config.yaml
d_mlp: 768
norm_place: "pre"
rope_fraction: 1.0
qk_norm: true
init_std_qkv: 0.0198
lr: 0.0104
weight_decay: 0.0071
batch_tokens: 16384
Each number is 500 + 25 x the weight over its row's rms, rounded and kept within 0 to 999. Layers, rows and columns count from 0. Numbers have three digits each. The size before them is the row's rms in percent of the matrix's.

# layer 4 attention value, 192x192, rms 0.193, rows 113-185, columns 0-191
092:481488516477481495457504489449519551535513515521546451488492470499516478506487456529523551485508475507470507482504518520485526465475538524481499465497498537508568525462432490491481496505497480514490489512471510551509550501466494522482509489500444504500491514510479497531454499497509497498482532493502492491491494528504538456507506489491514530466492532478511551487481458465537499518461471498503484506448491472535463502507447516531492539483515478486505478476488539500521476535450501497505506554476458505485518489505481475493483475491495472523477485505497449500455489499501490530
104:540481508465464520498502497465460499495492496484493518511493508456468492525475485469511473521545489490523474473526482502438517524482521538545519499492502539532533467513532503495507500536508486508511507504468517501513509461466519490480468523532540496555488489499502540494550474479526493473489425537515475465476513470459475478505490518505559534518527520483520489485471514526471521496493498483512534509499503520495483486506492504545532494502484513497493483504475534507507491515464520513489509493458483536505520501494496539481541469535482499556588478472500514481502539467496546524
110:503498493460513488474467486473493541533543521519473472537474479510498493462507507442453455488538490512512525538483528518493518511483476483480475511484513501500495490507500483523497493539530526543494496479480499481541482489541536504482496525506508528474503490512472561506544497492502484533522503491499518460458482462496479502438522525512442522531480461504495514470520528477507511470501501524533548472507506533544543472471475473484505507490540508506448487482482481501487528488485498487482504505515515484477517464520506484542521509499507538493516534531506458513515491462428486443
111:535487483492503486509512497527494482545544530473518498536490475466488486535508521472490517488488488519469458494482462535503484488504497529496520474516459546490546529484485486491515472483501465497489504529483497478443493508518524544526508484495434475531473476505533503518508466507493483476456561446480519509503520517538492497467501506478488512483467505452464465511513492521489459455494461466506509562533512509469500507549519536505467518426500505520478492467502480480518531500485502489528506468451506498487513494517484510496526520507516461489476464472534511477528542525495505491
106:505476492517436517539494456525535471477496530495531482478497529467575464529497535491463525525481461505505502522496452497497494499478479511465548439534471495540516459490499511512469513472502530498520494493488485504516504521504516482456495496489547446532471499548539498475493513500467439490432491524501478496490485482475476520520522531468508490513544476532493500476494526562484486521499520469509488514499498504533515525509504477472502514491500534464470506488518525463478486498475481509477499516507495506499494499469497473529533460489500451471548507498534522481483497525497491497
095:459512519494540501491541502484510482519527565503510539506504488492468510518491539464497457504582562518488525488455481472478494519501492573478513496474489480505516490489530499505465480476484506532527520506536549504547492513535518493531497521513506478474483475494496476510506522535532500493513513458536459495491506502521543467527521508499495473535478516476480508503503454505455509497525540488519523525508477505530505499536476505467493486508454516477486500440479469478512464531532519492484478498532476484494473534557476454479502525524491505464511516481527503517497521494468510485
101:502453507476520447551499540502425506492489491495502499503473503507510503512526475515483504465494531554440503532523519476511482473495507538501488508487523497496472486493460498518512501488463497500483487555502511484523509462497481472545525474520571498519513488541512496490498509475495513555525488510501472544497533463504470520487456474503525494490482524536536517491537486527518461503469454500479447533518495487482517478535470443518490508459493539526525503488480492530536505500492495497522523531521512491477466479489507504538496480497513528477513468476482492492436540485482468485
119:514532497434498462490517462519487563492478529495516494523494508479480542501496474513535560500475480476511496490502533456542487484475502556465468495499528528513479460526491495533495492535491462544473498482481514481453489483459511492545498486458508509485490512472518486456518514518513539489484476523504518497527476529495531500486499489502537497527512474487506481435511526467502502483504522468522525433456490486525502491503480477514507488518515474490475499462493470520494433523542487497489511539484482485532492467521499517500476516537511540495533524530472510538511536512509496535
104:509523500527470473485555465489482532489482521491483519488463512463497467481455516548506454501528505514500514471524532521563521512493487521481503479520482537470509517544508511517506500485472477508462469551526538452473471496478480508505513482506505493495469505507569500480506500515537501476538472507466540492511469512493464499509508497508450498531498533488462547515499502510507479488469513533512504480516508511537523482466512516435504476497479524488521510539526505494535555493442508508513525456484502491467555520495509533501503506525534522523451493516501511477469525493456485481
099:537503505527545487511489485481529463528513493505490469514472468528462468472512521507498472537482508553515507528505442488467518513516527475540475469506509507500518469517524489501495491488463511470484525500492477466525530489504509492485485458497494485512554504530487537470521503458451503542519529526508545489479482492506504517466454476508505527486443481511500577500544535478510496508534458533502533483535453530539501497492479456505477516488526502534518476481541497513489493482486522553486506509549494467563525469524478504510494515494461484522508522507481509523486508488510517501
098:490487454525479534507504538507510493501518494492496520491545495520522526466469457509491488507458484521505500507502521507476544508475536484477539503503528527505510498470490547495481533515484491511493476516467530468518551520558500514493543514508488465480469468469519481475488514438471492490511464498454498484552551498483470489479509516440477494522530481518504566521482486487509540492509508496485502459504560520546502475544513552501509496495482498509464482486484509530431507482474516477506499480469494514476519524509521519503489512477461515517466477468497537558512483488501498518
108:501455503486525476508469540481482499489532497492536522449507541512520492470489511493524513492478527509532537478542510518487504526529477507508507490503513514543499478463478537509519469468476499489501493459425490494453522471468526492465498525498499474504529530480514464475493544543509484487516523518558476500574539485490467470506490485481454457444521478505467494518499532482492481537505515525515484506530497492520474578505513505487510531507489479508481543544515476546452492518504522498454493510503503513496480494511524503502471522526509484487492463503500478462537513492482520511
100:446508494451548504540500545520470516505531480551511526508481491491513517506487487483522498497535520502522470486499527503515487518470488490451495451511507476509522482474450487477472485456521512506510520477467497565483505476450503523472515484448503530511490505468524486494546494474488508509499511477517466505563550486521537455527475529458517468551502498512476474477513486522487502519501521473526476454506502480467509491486519519484503488544498519520546500481487511481549517480500543488491459500462469504548514531486459472493491525509484489476518483485482444498510482475508489485
103:498455502529521494505504503496487532479527506507487524491566458492541490501469463527507494514482535497505468545554508506536496520480506544499489487514516488541564539451516501471506515578542476480499515513494500493520498493475483482502515488483493488487514510535489548530506480536495544511486499486542452513478481552515511489501505515495517468500465503541500476497523498488503503480492516500514528506513443480523499482525540510470537482516543491513459490463515507526467487487477513444501505510501497481532533534519544463456521539534463501532460499509480507490465528523487496501
105:524468517518473484489478439496491527478530515544509482515517492522497506439491509528503484517503501465521512534457499509532490474531500520510524490512489461488507465493518558465471505493490507499466495513499547546461520552498541494498470478514504523502480540486492516517505481458541485485485518497498549514492449523500517500469509523474525543492496477522456474506532497514450517523524514458522439488548491540524499533502478522537464534512478507486507508557491474469482504511492518481502485518498484532497536533465541479475485496468464504510493508492510501522463479502550464518
108:444558484478471470489476499462502519505471508492505497503527495500473532531518524515476473474539497502533472516487499468478505456483502494523518475478497508503455505442438515480479451494489490561460476511502508512534475533469492470505476498536503501514461507497544515539502490514474517481540486468479542518508509529532473489497497513526481540486451545471494536483506476507520515520462535485518549489433472498512503531540478495488462520512486457520495495518476495511522530519525487485485517494509491480535443512480497507495491487524547472514499493498511539493459463517506513486
118:461516467527501544475514487475484518524564502497499491510491504497519500485552501498494530456516473514512498539492517475471488495506506512475513529479475523489524467497522528498532454511475506446535488534514477499473512513498488542501553519480502521503487465502499463578541501496515511466525503457532426555501491476484472508479437494538486502492477537522469470486514514491479510508506505506471487489503487529479494434477495503532520468483511496513498535507513502534497482503475511498487509452482495469479511501511532484465439507499465494518429494488492508514497514490469468477
124:515479527506509475494510510528537504477442479495482507478501533491494559477471513486479449467464490469512460494516523448506502479497512513511535512504495536512485543516474475486519517457510496522475442500494496436502557519507506521482490522466525547515531530441468481488528494492483502499455514532524492460509524485527465505521502481515505473542467486491525503475471507471500557505521484475488477476500504512516499476500490470532494479482529456493540487476541530517504477464517468494508522477481482463530489536497502455510487473478488513508484553534531451528487499494493529508
121:456491497494498491493459470456478505500483486481466539511490503494523498503477506467517504516521539491519501523498532524517485514524515481504515483485499503526487499513499456518482451475480501527435530508510475538490505521561559496439507514477488500465467466490495485537544508482535492529485498510567518522527481487429540518491488558456492504530445494501489484540517486522473516485519461428539507509487504520495502538524489520513533486532487493457533503479515511519504507516513536524504502508517522507509521524485500489527515532516498503542491542511489500523483514509497489439
121:459508502544503485491485541516508511469479453544496417495513485486510505513530504481532501481464516505495463497488512549534467498491512498503526480498454514500517495520489518483456515491492526503462481493417479488484517505506505535508479479545472455474510502451534502504510495485486484477482476479531516498516524461441462525495516489471521481491534504498489441517502476489446550512514539521538531529492506554524489506459480495511508532497500491554491476492454486508508487482504500527467464514485520494537500521522497504482483456500505475502497492521530550518494527481525498483
114:478504498520475498495469496506536503444516507449500493527548479469510505502527450461511504528546480494496505495515502525511505477503494526534513483512566494484546474451490504507493494453511488522506489520515509423490573504454517492505518501525465523487530476468522478500505515455518536487496480494504505499512471480507533497531503484492493531473506506526507515553476474523502502537522496526488485503494504477514479504525513488512516508487486530503512503514517470531506503475516473540534467486502548486493497450480445508474556499486500515487565481455480539555478463470485522510
114:495485504578490506533445516522472500462491492496495475490525510506548495529512488516512469488488512489521510477518483526518449473507507530504483474464547471509478474490460499516489515536500498502513503483540453496513490494494542458499521523525501516497521520483499465552512495523485451520461504462437492460546455538510499521497479518515514501471523470483501495488526462515542500497485509481484506485497467527529505483501511479523485524462469491497484500541486516514495481486491528532509495541522484492519487536518512447452475471558447520543540493489538461486496508498457503488
116:526501515446501476526496507463507491496546508483502513492540518508447471500450507513489508504520491473477525475515523486539491494538477523500455516484453480470516501527510406515516522513456471507503540549521513491491499502480528513498521511480503491518503503495510489530508542484508518512519469455460482510494516481467502498546497491512479518510576477490498520508486470519459477486481528499490498531461501507494474468528482488522500502502528508500530469498457490497520526528448518508489497523496490493557483461508527474553484494493526495485513538534499483535530548563499539493
121:461501491504485514448461485510494519487517479522511551455514503544492525558514472494527484471469502478525485504470513525495517510497517481456489461515467470470492446511510495491481475488484442525476472436514499532471497448485480517476532528504480479497520516515547496526542489510515525455507497491490534522506453461512518503473528481502507540555462494478496482484478466478465483491512507526468562514515457516482511488488513503485499532535473488495499522467493460535505513513489486488481430524486479517516502542499471529490464520497504501530494499516498479477498454511520515509
122:496480474487499475497503518525469490534509510498502459467521519481488495491451466506509485517506471490532517545540464523503486567481475464471532532511471518493486518490491471521532485481508450534500483463540495456439487512498492498532496518480482493503529501484475462528512513511520524534494437474492513481499510498512470507469493508491493500485485522523495478503522472495506486477529534516452544523481560517507484481503474518493469478482494498511513532545514482477550451475455487460506498490478514531522510497473470500483509457469486454508502508502480455454447532447480518486
112:515488499541503504473550548489537538484533461500479497504512496468542498485524526485476494456509455483469543518510534495490472483565455481485537510493473518477470499491455485547527468504492489504494515514540500530507477461500470515486495505468474462478453452502521493483504518493505507495518508472454525494526496512457480519499513513464485507525505495484490495474525505457511493507498486510482480494498520473474499474496469498514510491498485486470483488443480488510478561458506508473530519508480565481478513502503472508507540492436466505447468491546507497516510498495516483568
123:470509533509485446534542514510522460504467533531495493522501506538530517546528531526509476485501485483511527509510497502502498506429476509490528486510471513511441466505505507449535503494508485512526510494539497504515503492501530496505514488424493518451512527506460523480523527507492523517475506494507476506500531504487489505526491483514542509493536482442490462501522506499545480469543514510479528456543534452481509443543507533511477499533467541517499508537524458499491499490540507507496503469535462518520502469532520521501500536526491524512490498496532535546502505475499465478
108:516454494494481500497535493504519478511483503532488500524504499521542489473501478521536530449474507461490505489449492516547546528510508504514512488488525526472551471464480525520476484467536523508519509486558502520535543498522511540449468527511505486532489517520518503522512470496480509511424472540490507510521477507466514490501498491520481470521521519499489504506523560514511459494492535508510492493489495534476520558510544456496520477528482510509494462501472512463538564496480497449527476485507470494515480482483497521485484490496550509470485536470512494481471494455474514466
110:452520508486482486519531498472491484470531527463472477511500481484487504474518512504484525498502523470515497498471441480490506456517535495544496484536500489530485524474509479517521508496466528493468538513459503514493463513509459471543507515510532503494495517500520461529485512512535497500494509524497451546525485527496484462507525490522462511486456479509507507513460501514481467516520529522503469476538518550449503520530509451499516482483487517491519499479511463517493529493564489456550453499464519514514511503529539501502508480516442548492468518479520540514532451527471547509
112:502477488498476485507491495502507508522557513475510489508517482538543455477537512541525474511530490498526484530520462520560526502507477492510537519490497474467451450501498502554486447526510481510508519487536492510519524479545493524532456478534521498540535503457486536489502461492550492531455539551504481520520491535492522504521523510529491480513497491520483539489508465473478530489512486465524478524495500521498513463482470499511487552516500483505515484515518554499483506495507483495471534428472535516484495484487520497507474492521519513540499524501449504550512522523485513515
109:540558468469503523510516492465507541542511490536535540472479483501493481487510480514475469498503545484521526483499485539518479470503502481495496484499514533479495496486503536473536445436466462513506508507484524469477493511514501510569485510483441518560493503525489456506522502519499505517474514483516453475470548498486527510482488486520537478509511498504443530482455484498516475523526477531537503469476503474502527472531465470463498487503501535468500459527486499519483488504538534488534501512496468454548488464501503506531511475466503495500497511477482480527459494523487484494
118:520493491494483480493510525501490499514487474521553497502483501480515455515496515461464443482489505489510483504488497484479516487497517533469540499496500451470519490530486538513510516507509525447530506483490475547533494515532427519519482519520476516526523488478457567506453535496465507500488503479537487506515523496499489541483486480509533500531455538524459510479483501534433470514508473516507499500461496475508520482491510510520485513440507540509551549541467512530533520487457533450521478483509507502492484499498488501525481523477489515492551533477542528516514495507490534499
108:446486488489496480446529495512500541524484496550478531517503518487527533453502487503493480512488487500516526486478478520506471512459521493464486552544534455476497493508496495485542501524502516527489511505515485498476511437493519515496479502519502512458493526516500529499526488516526475506481522443510510501525513483473541489499513514502517513516555561505518535513477469521542453475502491501493534543501521478476452483525467520475523488514523504548527501477518519476507520541516492475500507464553502469550466545485518480501479508513520461486486512534568497468502494489503471539
115:458544514511451465524469498521516530511455510507475510538507488507516529513529478528482529457489519562493502515495548468550506529496459448506471496463511460487511510525496545513503531504492511518480505533496495515488504515444522509512522508534457490537482502503510486523567437475538522547501525492474507477498462509493454456495535513530524491538506504490515442524509526501508453530476487508475484495508477506500504534532550463542475541503518484511529481508493526527486486519491487462494475522491482504473506469524494464496490496502494507501496518460496480496484504479468490507
115:518490507464522520527510509503480527534539486451535522496476473515498484478479563522533510496532469538515482520477509498513503543492546476557485529498563560519581510503524504471468490524499457483505504493470489485531503521515477504512467500519483503516486444509516538519498491520509504471528517574506485471460513510479512507534538527492527555494508469511506501486508452492526482500509532513500479463523480470498522540491461497494522500499491503474522502496505471512466462519499491536507545521491487518482482518513453502506497488492513515491450491488535480489479520489495519448
117:510549476513486507519476555481545530501466477485511542472507490536534441495500493505511513532496483470509500503488548479492499522554490454458520476519549480496516512527501499535477499523468526503530437486456516476479479480496477500509523511535504499451502497514500496501517428480502484456503480537511496508454483503492490493554540471489452452491478495545491489512530478440497524481492492480484526494486481481537502506501498531492501528492498487493525465513495476505561514462524500493518466491519469525518489464532489497530547481500516503481462466477492485522506479521486499486
115:525492486490506491527499533541517498480475505536479519498510552481522480567487470491521497481522510476505484494485506468501478517490495539486505503531466528511476490524524470509509495483476537497516480487523487482504500450490470513525502469535484490486471546493477506501543497462512518499507500483479487541537482523516552497505510541462541468486516506528503478551475485484572517494486501488504524478465488499453526550483501493473529523514467508530465517459524481500522463482536520487550534471482485501501509516566481469486531466501511497450512536548492497508506534516453531468
116:509537519494472487451509455550481481549488573439532523539464480516460531472495481495480455505506478509491493472492502505499508507503503520457517489542475465492483509498494490488504515477528510500518485553496471499493516475531508483469454530498522494472470488502441517523486504469489461467502505501492480524477525461526497449491525505525525482485551539454477491500496503523494493517538493495458525449502533490509506498490512533514507501466497473497542509486492547511482495500542489526526515531480529512473510512514484485486532468462473487520563474497542483514468505497500463514
115:513524484506424547466530487476503534489513511515478525547462507454480497528516517490503516474520505505478532497530501508534486471462496467489479497524503471489502516440508439528464518569508473525507496467492520492513510542469501528534467535480455481493467515453545479495521491489499483477498490504489472528530506467537508479489533513478514507513537474518539466508543481499478472489516501521546495548492522491492488473505493489501462510498469529491496538540525482470546487515501485490479551511519509478496506520487481510540524458460500515477503494484476502527516503537524468516
114:542452518490489489485493485478528500520518433490496527544509470458517465503539506508505501516463472468472494530454497452532489489517507489502493472561495484488540509537502511485481503503529505507513508490481474462503519487475511513475515531482480515506502469505539501476525484469517467498505487500498528469555498495518476514480519497456467480479497536497455496493471520497503502469492539499511545498460486496487460472509543492483519537475518511505482486499524485548556513493454486495497515536498466455472493505446521502508489550524522499495488541503479582496522484533467541505
107:549518484450495561490513528505483473504500486472528515489517483503495494519530488497507498485544516491535505508498496497539518512496508508501524493477557474490468521521440526484509523511494484521446497501542528539496540500521510487476487502513561476490510488466499491494533518539532503529501490524506518530465490458519507519513465532502462504478486510494459445473496509509521456553492545492506532551476546504520484487463479485492512514464503505499496457465525480493459529512439463508506509512488480496505488485518516531516499531492471507497537515462459526495542488525525480562
115:461473500522490529499531492483546514451513513492482509501517496521556520490521522520525497532495500465458529523494487503540518512528493532534522489512477511489568525530540453509479545449481513496469508515491493473486479517517519480520485471504532501509526516490502504491474490513544507543496537545482546541473503480496473512505507497518499488546541505481524544505439547525528489495489465500506527511480487514484472484484506495503509495500518459467498527548502540524535509527482506503493482494474488466493470494506526476439483506464511512486560482532494530458481538523480540482
116:507540540526485522488489514535468527473467518469510495535510547514466504508511501503518510487505503502489430481543529496540504531544525495486483531554565488498502475511478506518528516500504461446480470481504506482501461557474489462518481507514526478464525503505483517499477454482515517504474499492488534519487513492478519541507483506535539508514485499470521521495507486501491517549499522521505526502537526503498561503508512506463461462506502505495520485512513493449544502496483462507493536483478485492482490514453558539481527523486527530499473505542520534509509503516519446547
116:507514527484486482475495490506482484460505517474474510484490494496516452468486474462540538442447504485538487529488444528511551492478504525524510512508475508520521519500498535503504503485467482480465462497489506515483529509429498520470479464542492428495519533473500543483492466489503472491523498526491536510465501547508525474508490466502476524495504465533470497510511496539535482521508477517465517520495513491508508491542557514487539493494509488485509483484518440499456531511513535495516523555502510490509531496524487507508498476471517479488495524524517553461525511500562487514
115:464497519498485513486541483473464519486563493513484487475477475503471502463484513510521517516530463473506488511536516503512480497488485542440514505477465505535519499496460478528489477542517464463537476542499514494489498488503476507480509535481517513501456493501465520484500484487479477504487531549499520519454527493518494506492479481452517477509491508497505499486480520448471480524516494528556494506496494484539453495464467490489506492475532546508488476495471488487470505533468500481497477505499483524545542490517504427521529458522536521488429489514526505493497561468450512496
116:499491480493480505505543475479512499480526495490444451517486475523506455534516535499546486468484463477449445462521488454512454506455447466504505477514524484500555533529499505541501500521501448518526506516495502523481498544501487503446562472499535501525476457489453490500510492507470467543519500517506485537486485470466488539487505486469482523471477523502487537477502492501480465487506547495510487519526479483500491502474476469469541512492531473498508525491505511498498530503467502511524496486504466532509477518489521524509500459498494485547510527507517458521516454531490513480
118:489503494459489505477517516556532502535464499521508478494503485482493492471533543501494531500486468503512521495524517482457501502527425490481494526461498509483507520493523516521475521489519494502494497525544541480528492496511496465508494507503527487471505501478479469489478488496506493473468515465490503513520512472462502542485508506489500483483551551458519494587460465486535513522480461504511529507500537457504544493467487526450522558495495500521529522516520478487486494492530506482513490495486504494528522563482499523526461487484532446459512543487491550474503457521526526483
083:477503445488471540501506441485550467451491444470446510538477465490461531503484497541449460525486507542491481485467495517518508495535466489508491521444484533492520480503518480542500558518486513493502490521493507494493507535485515509521483491527520497478492502499520496507493486499498480540482518498503562504507496519470487509499504535473452513514517526482524512501502491497505513478488496512455452477462469519471543482552462517519521512493501488511504516507514498534509543518483457543554486496507484500511497488480487478491501507481537527501468505501471497505503493550549464558
080:495445506493449518480485523494483491480505508520552497510478501501466528484523485519482504510557492528509467512514488490470495516541509463479476554472519540482518503470481494490482519490511485522518520531503523469486522506495526478508499480482507515526478472490489541506544544444496512542507491494498519472514501519495521427480470440464498490467549504486505454514534499531482480486475494482509476493519501491546540464501503528516514434508497551470542499490492496490506501494524497513497518474513550535552465535476529512516469492484524511516467528500508500515551512517469520452
083:509505477476472527516489475485514507491544492520504482522522482548514529490461516533464480501509496454482511494447499487509523451552509488504503492478489474519465487473473520470468487511470496519521508457509520534466514510487527495458518516464499483469468493479492515485507486508503512466471515497483507538549520467497516492479460496492520535535524474500526523511502572478521500513495521521508452477533494501478478546499493491513533478512476479459499507543449498507496517467482522448510470467512564494545476475520485557508521511521508497497456516521539467503457489484537474464
081:526459503530527493491480492528429474503506453484496474446511496559547506505534543512524491515519485529488438487483491510520512462539501449507537511488484500490480500522532520532539536524515550492532505545534475518514481473563502477510498511521487524514475538462493468482431491507488502526516494482484493501508519506479486532513466522502513528497522521511540490534508538509527531505493493489486545510465466452507496511479513497493477519506527491485524501508508540536480505493497526529512471505493514521501550511512482504520479489508502487521530539449501510511510436492524475514
080:430512500510463462488482501508459482514524514530498506492489460477488503514485483532482519559514506510503531472508477493513535501491513504519520512479501517507525504507487462504466445520471474469481497471537552488468480510513503543485505481480479463497538491463487504523479535505517497480499518465530497480475528479510535523485544499494485508452519506470530503515527519510528526476543495502546508486540512518481538489539491526583483494530486509480476496483507515478504473493450503523512469535492461538490497468452514505531541527478524543466471478529523451527505519468500501523
082:515500470514520483498554481482495517546486493478517516516533467509483483496470532467512458497485490524511520493487515499521469518499536465496457522531518509518474495484518489499563516491518489497486529480477515463494495487483485511540533495549489462483504528496470473486467504447460520514505469500523485522493468490475449533526540496524506457465518496538524478492567491553527496507523528492481509527544467483518490552468511463480454541500460513502517478524523517497533528497522503454469485509504440501496451464468479547514494507508498472488524514503496489479492515482473529516
079:512483503477506490466455548498505480512508479520557497493539541470513467539498508488504482524493473482520494473529536494496517488485527491469524481535525512509538517505465488511527487518529518469478547476479547470448480504485504494495511484471527485524472505506479513526524488490516491487522477496478437470509485537481481534476486533517478495461468486468495476504558515512485488493525488497500495547546472460458496527483553486491515511497471501533510516466502446490497493489536467507427469496479505523506476460472454463506510483529536506509524536512493470445501483467506512497
072:486498448554490487527537493411504480488488513531509524488484535505477480495514514467520501497526478499495475471455485499522531518516516495526465457455520490523529489486498551504528503484475524472517489506434486472442459508474519481481480481497471494492522492481558477488488521536486503465466466505497496523535504486509477503504476534475471495520505475519476492519520480527555514513509498469446499524494474506485491515480548529464480520486517510492518462512537536509554480473523535516465527532523488487464513472484459503495482490512499522462510504473539498496516486491475485525
079:498475488553525447515537515489476545488492532522487513479509523465507505457509528485513511468495480501536491494507478496506496541498518502531497490457487519484494526521521548509506466474508454477477499490458510463525469504509482477464474494510471539496485541478491517469535547456494534523522524533506526499508539485468497490469475445478484482505528533488492513413520507521488498525488541474521501494502518576476522507512498453471521522478492479472492516502552509523503556490489502516483508469492495504461502511504497483549520489520504491491538502482518503489478459471490450498
098:499563486478510510506539471470497482521506488502511472492469477513503489506514427499473467516503457520537499480473527485479507524500531526506491494500510526492469512537520486481495491511536510507494531523510538506485493491506515501514485535499499493467547485531534468498490465514504505485521497498551538555439536506521490513504477559510525478488494464486515484508480506472477506459510477472512485510482523450450454471475490490534479466484525462518498483560525491526479501459490543488522538517547498516520548522564490496468498490492485479537477474478505541493482493547510501512
077:492490488484481520520486478568473496457526525464555512482485500486521508528501518516474455444516450480517520505497450520457475502516466528529530482485507533522507491546532461537512504464469477492471493539515535476490514530486488523517502461468488503522444485508513468499496511488510437515500499492520535477442450504502534474526455501480486486502511505484527505511507479492456562506482527483543495481495517557522493465487500513500478494495524480501454497496489502482472522495497522511469472485459479516492522516521519494501494481501489491531510485488523481503513502432454508486
091:508435499499507470489496457500477486486498511503495478529534525490488492495538480453505495466513545497489469491514544505500520509479564474512512505487490501472501472479475492551477521522500526495499492489530523541545480485517544479488493515536545513485520556528467543531486503498522496518546509555490527509513454513489458479540546502505566527496502505543537489520484493481519477539520521558504532541483473503515492514486527524491522515520477455521519556549499498464500516513519525503507481499471481498481505490503514483512511515502511476519450492497471524505462492544488475488
079:485420526474482454491502483451503488495474490481520475493500492488447477527523491526466499487510527514487495474522509552489502470495490515489488516448460502463464499515492472494531469471494467477491450499460495524522484503464503466469486499493530503481528482499505472516468542496511549511513511531462507504513556507538513495474454467565486540508515519498474511504489469479495519514467442482509457484494490550489469520494487506490505510517532501497504513462475477484554509518477476487482542485491539506461513508513503442498475515520489492506485505477469560499522522476500527504
076:542526510479526501537551515522493470453474492517495544497504484534480511483506518468497479506486500526533450463511471553514496511546520505502510508481492480482486560502509517466513524505522498450480516481452477510541477525508450507493518478498465496517527540532494503479550504505493524510512486474486523544511490476508458510514478528497488522506496470469526496492496580537486520493542513498495496495526453512500561471525524527542488539507486496447494492514499452495500547457453484521497475486513489511459521504526474546503499495472475507516520479547484505517495495488490501490
078:489477487560462489503465522489506532455519485540486506505495525465507487503489528503505531528512489501480473528521519514520488503461474508519469508553480470503493496492508460510473486489483496485501525506554547523503521435493443521513519471516530508487514532509464482521533469500478536548539491496485500536506458528514511542490520476521499492523458499504456541438494444510515501485505497493472509494519553515541506526477455527439498465542472489511472516464524530495525500503516509472486546478481484508472477481462504505525510536489508509521480523478473522490490487531501504487
083:495491503516501500504489571535495510514511467526500534452503481529498509504453520500520430484474520494530494499484492530510534523546462475523546472510460447489516488479502508486502531482455498492496479484497481465488519535520509503482499477497506477511509471450498488509500499496520483514492483506488470541461518504522522522479483468506462479505515486514509495452464505560496490534457472501494517485494507500553500478517495513432493457511492468521501472510492472505536523444489523465457530508472533506505514496518460504519461475494467444520483445485504500506499471497519559483
079:531515495471521487499477494502499508484442535523486496470453525467492508520506525491527466441480507493504476484530515502496488483534527494463537428536512501462508531514487460504537467517524507530494555476494513463499509490511441494572452487487495516534505495472512490493524517529486548494530538538495526437503486539459480520493518503430489516457494467469500485500485543484501502478518514487521494480526498483519471509531463478461509482484467479501461497508523477485494491480494465519491501520497488509501504510497509474490467572544478518510485504509510491482507514479483509502
077:526475545518497466482462513522502521505509501510545517476499536504516489490534521531539503468498473520486479520477504489492460489508494496503505461489479489491477547511536526506506491455503451492483466508470471457482489469571513531512505561482528478548525467511477517511550486517508462497521503496491496479502484458506544497506481484463475547517539486454497533522489498517497474530482480439511493495478528535476533466494537480520479489542514499480471458513490537524499443512485510476493536498486511479450506494498515509519500485525536457521524491483513477475503473454480521522
085:470468497491542501476518514504531544475494480523477477512499500462455500483535455463520494577526501465484506527519519471535482468468501460459528506491490473507505466497488473520478523481482527498482531500496517478491492452520466521501507481511462453520475499488474528488528480484519510487514516468491502464479488515480468482510501513472563541448500507489517480521523513502525485466507516502470497469516492497474538515550463469449465549470500512523497538474503514500536510474494462475507479523461511474481483467477490505528502510494479497493525473543495535454481522507515559505
088:504480454524489483520537455472501499500513571479476516466518508511498521490461522499526507490479502549467503468477491486507491513531487464535514484462509491499498518496481508540499516518538518508556495527472484502494531524510500505500495537464468483540487541495479508521530534479469447480513512463536506555552517476472462502488445465506481483527503527546514547480521497509450478546501472468494507523477531489501507484498488509491460447483553491473518510463478505506502474468525511471474530506487552483476498494502502504480517498460527495504478464478464491502503506503467489537
085:453516499521466564478502495503439509473493494445482505481505499486475489515480475446486517500498463468492508489505483485515539476470500515526449489487516489486499464558526507541487472523547507453518484471521470465497548464498493537524481531508479522475467480477471509510500492492475554491534472502513525485477477522529513486508510506479532550515501509486527489502497525500493511515497491527497475510520497459498527485556513497516446528481503517447493501503488508475498495475501496483574486506479497492501505490538524471538481512507518501484510544464452447452488507509491496455
085:492458506477497535493506532473504478539567502456498504505490486502509502484509535474478493447488488523514493540462508496494477524508447515498523527525505493509508532456515487501494515454492455486495468514490515490485472495529501497500489481511463467514482513503500507512518528525478447540459541496463524501459529490491479546449536511466467463523480500465478495476508485547474538523488581513551540509475547517481517546504487517519495461508499531495443483497536486487503514461497500520489501520513468485489527515479520456496491479509512505514508455520501498520474468505467521512
089:487512508475479496495499517470534527524520511495521549468478462485543474519458526478545497494498482542468493552505534466489487515476481530516546470539534499526488535496504492498455474546501486510476509483487506462493496515526475503467501505518503485524508515535506535516482520529498490512542486502589518503505532532498477529508508496485474449514468489491491535493495509489525516496514527523507549498501537496521443519455481451527475498524495505517494465499529551524498500516488531483476501512529478498497473509546543490472473508535489484503538549551545467494519522499503494514
085:507498545448502501508517467512479486495470517490519461502535479534525491501506477483470498509525501446489478479454498489506489492511476476541530482482487474517530449462480483493518496521496500450481474526551473445525522494529467495475486496496519515479512538507504497488472484496532537491513464478512502546462491501480484487494521549513533525515496520556489531528523504501534508486533453496533507515539508484460497606498496528468509473519478492511519484520485475527536471511518489489464485485539500493509496483499497496475506479467482537535503523458515476542447491495484502490
085:497517497490484531486520484465507582509491518455534522506455519541488463514536488493497508507496519517475507530527537474452511460531489541486486512492529492475490440524532494518459497480504499520488504497589498457523502485526474512488493510511492476478515513502469484497515499471520484530532538491465518483475484494489489474558516481479517485462490461470488483490514448504489502518487508532506495497513475538499533516433483513458518526487486478502440506508462499475456531502525491462487487479523495488474485516488488500501500508464507515515515524510475525564528480542509522494
080:525449471495479527470497502478504461485487558500520478520538495505488508464467498482534505547484500482498477509513488484516490538514478501522489477510463457486506492495472491518503479501521462517478470477489473520544493537511504503527506499476501495523512502500466534523512497457508485526487469545514491528485487480496491534469509493522493532484496469496476495505459519505541486502508512522505532487479522487477473454465512490485501515534476518513500524476490529550542466554473518476526472517505494535487470510498509551483509509533480549542503520497444453431504464527536524419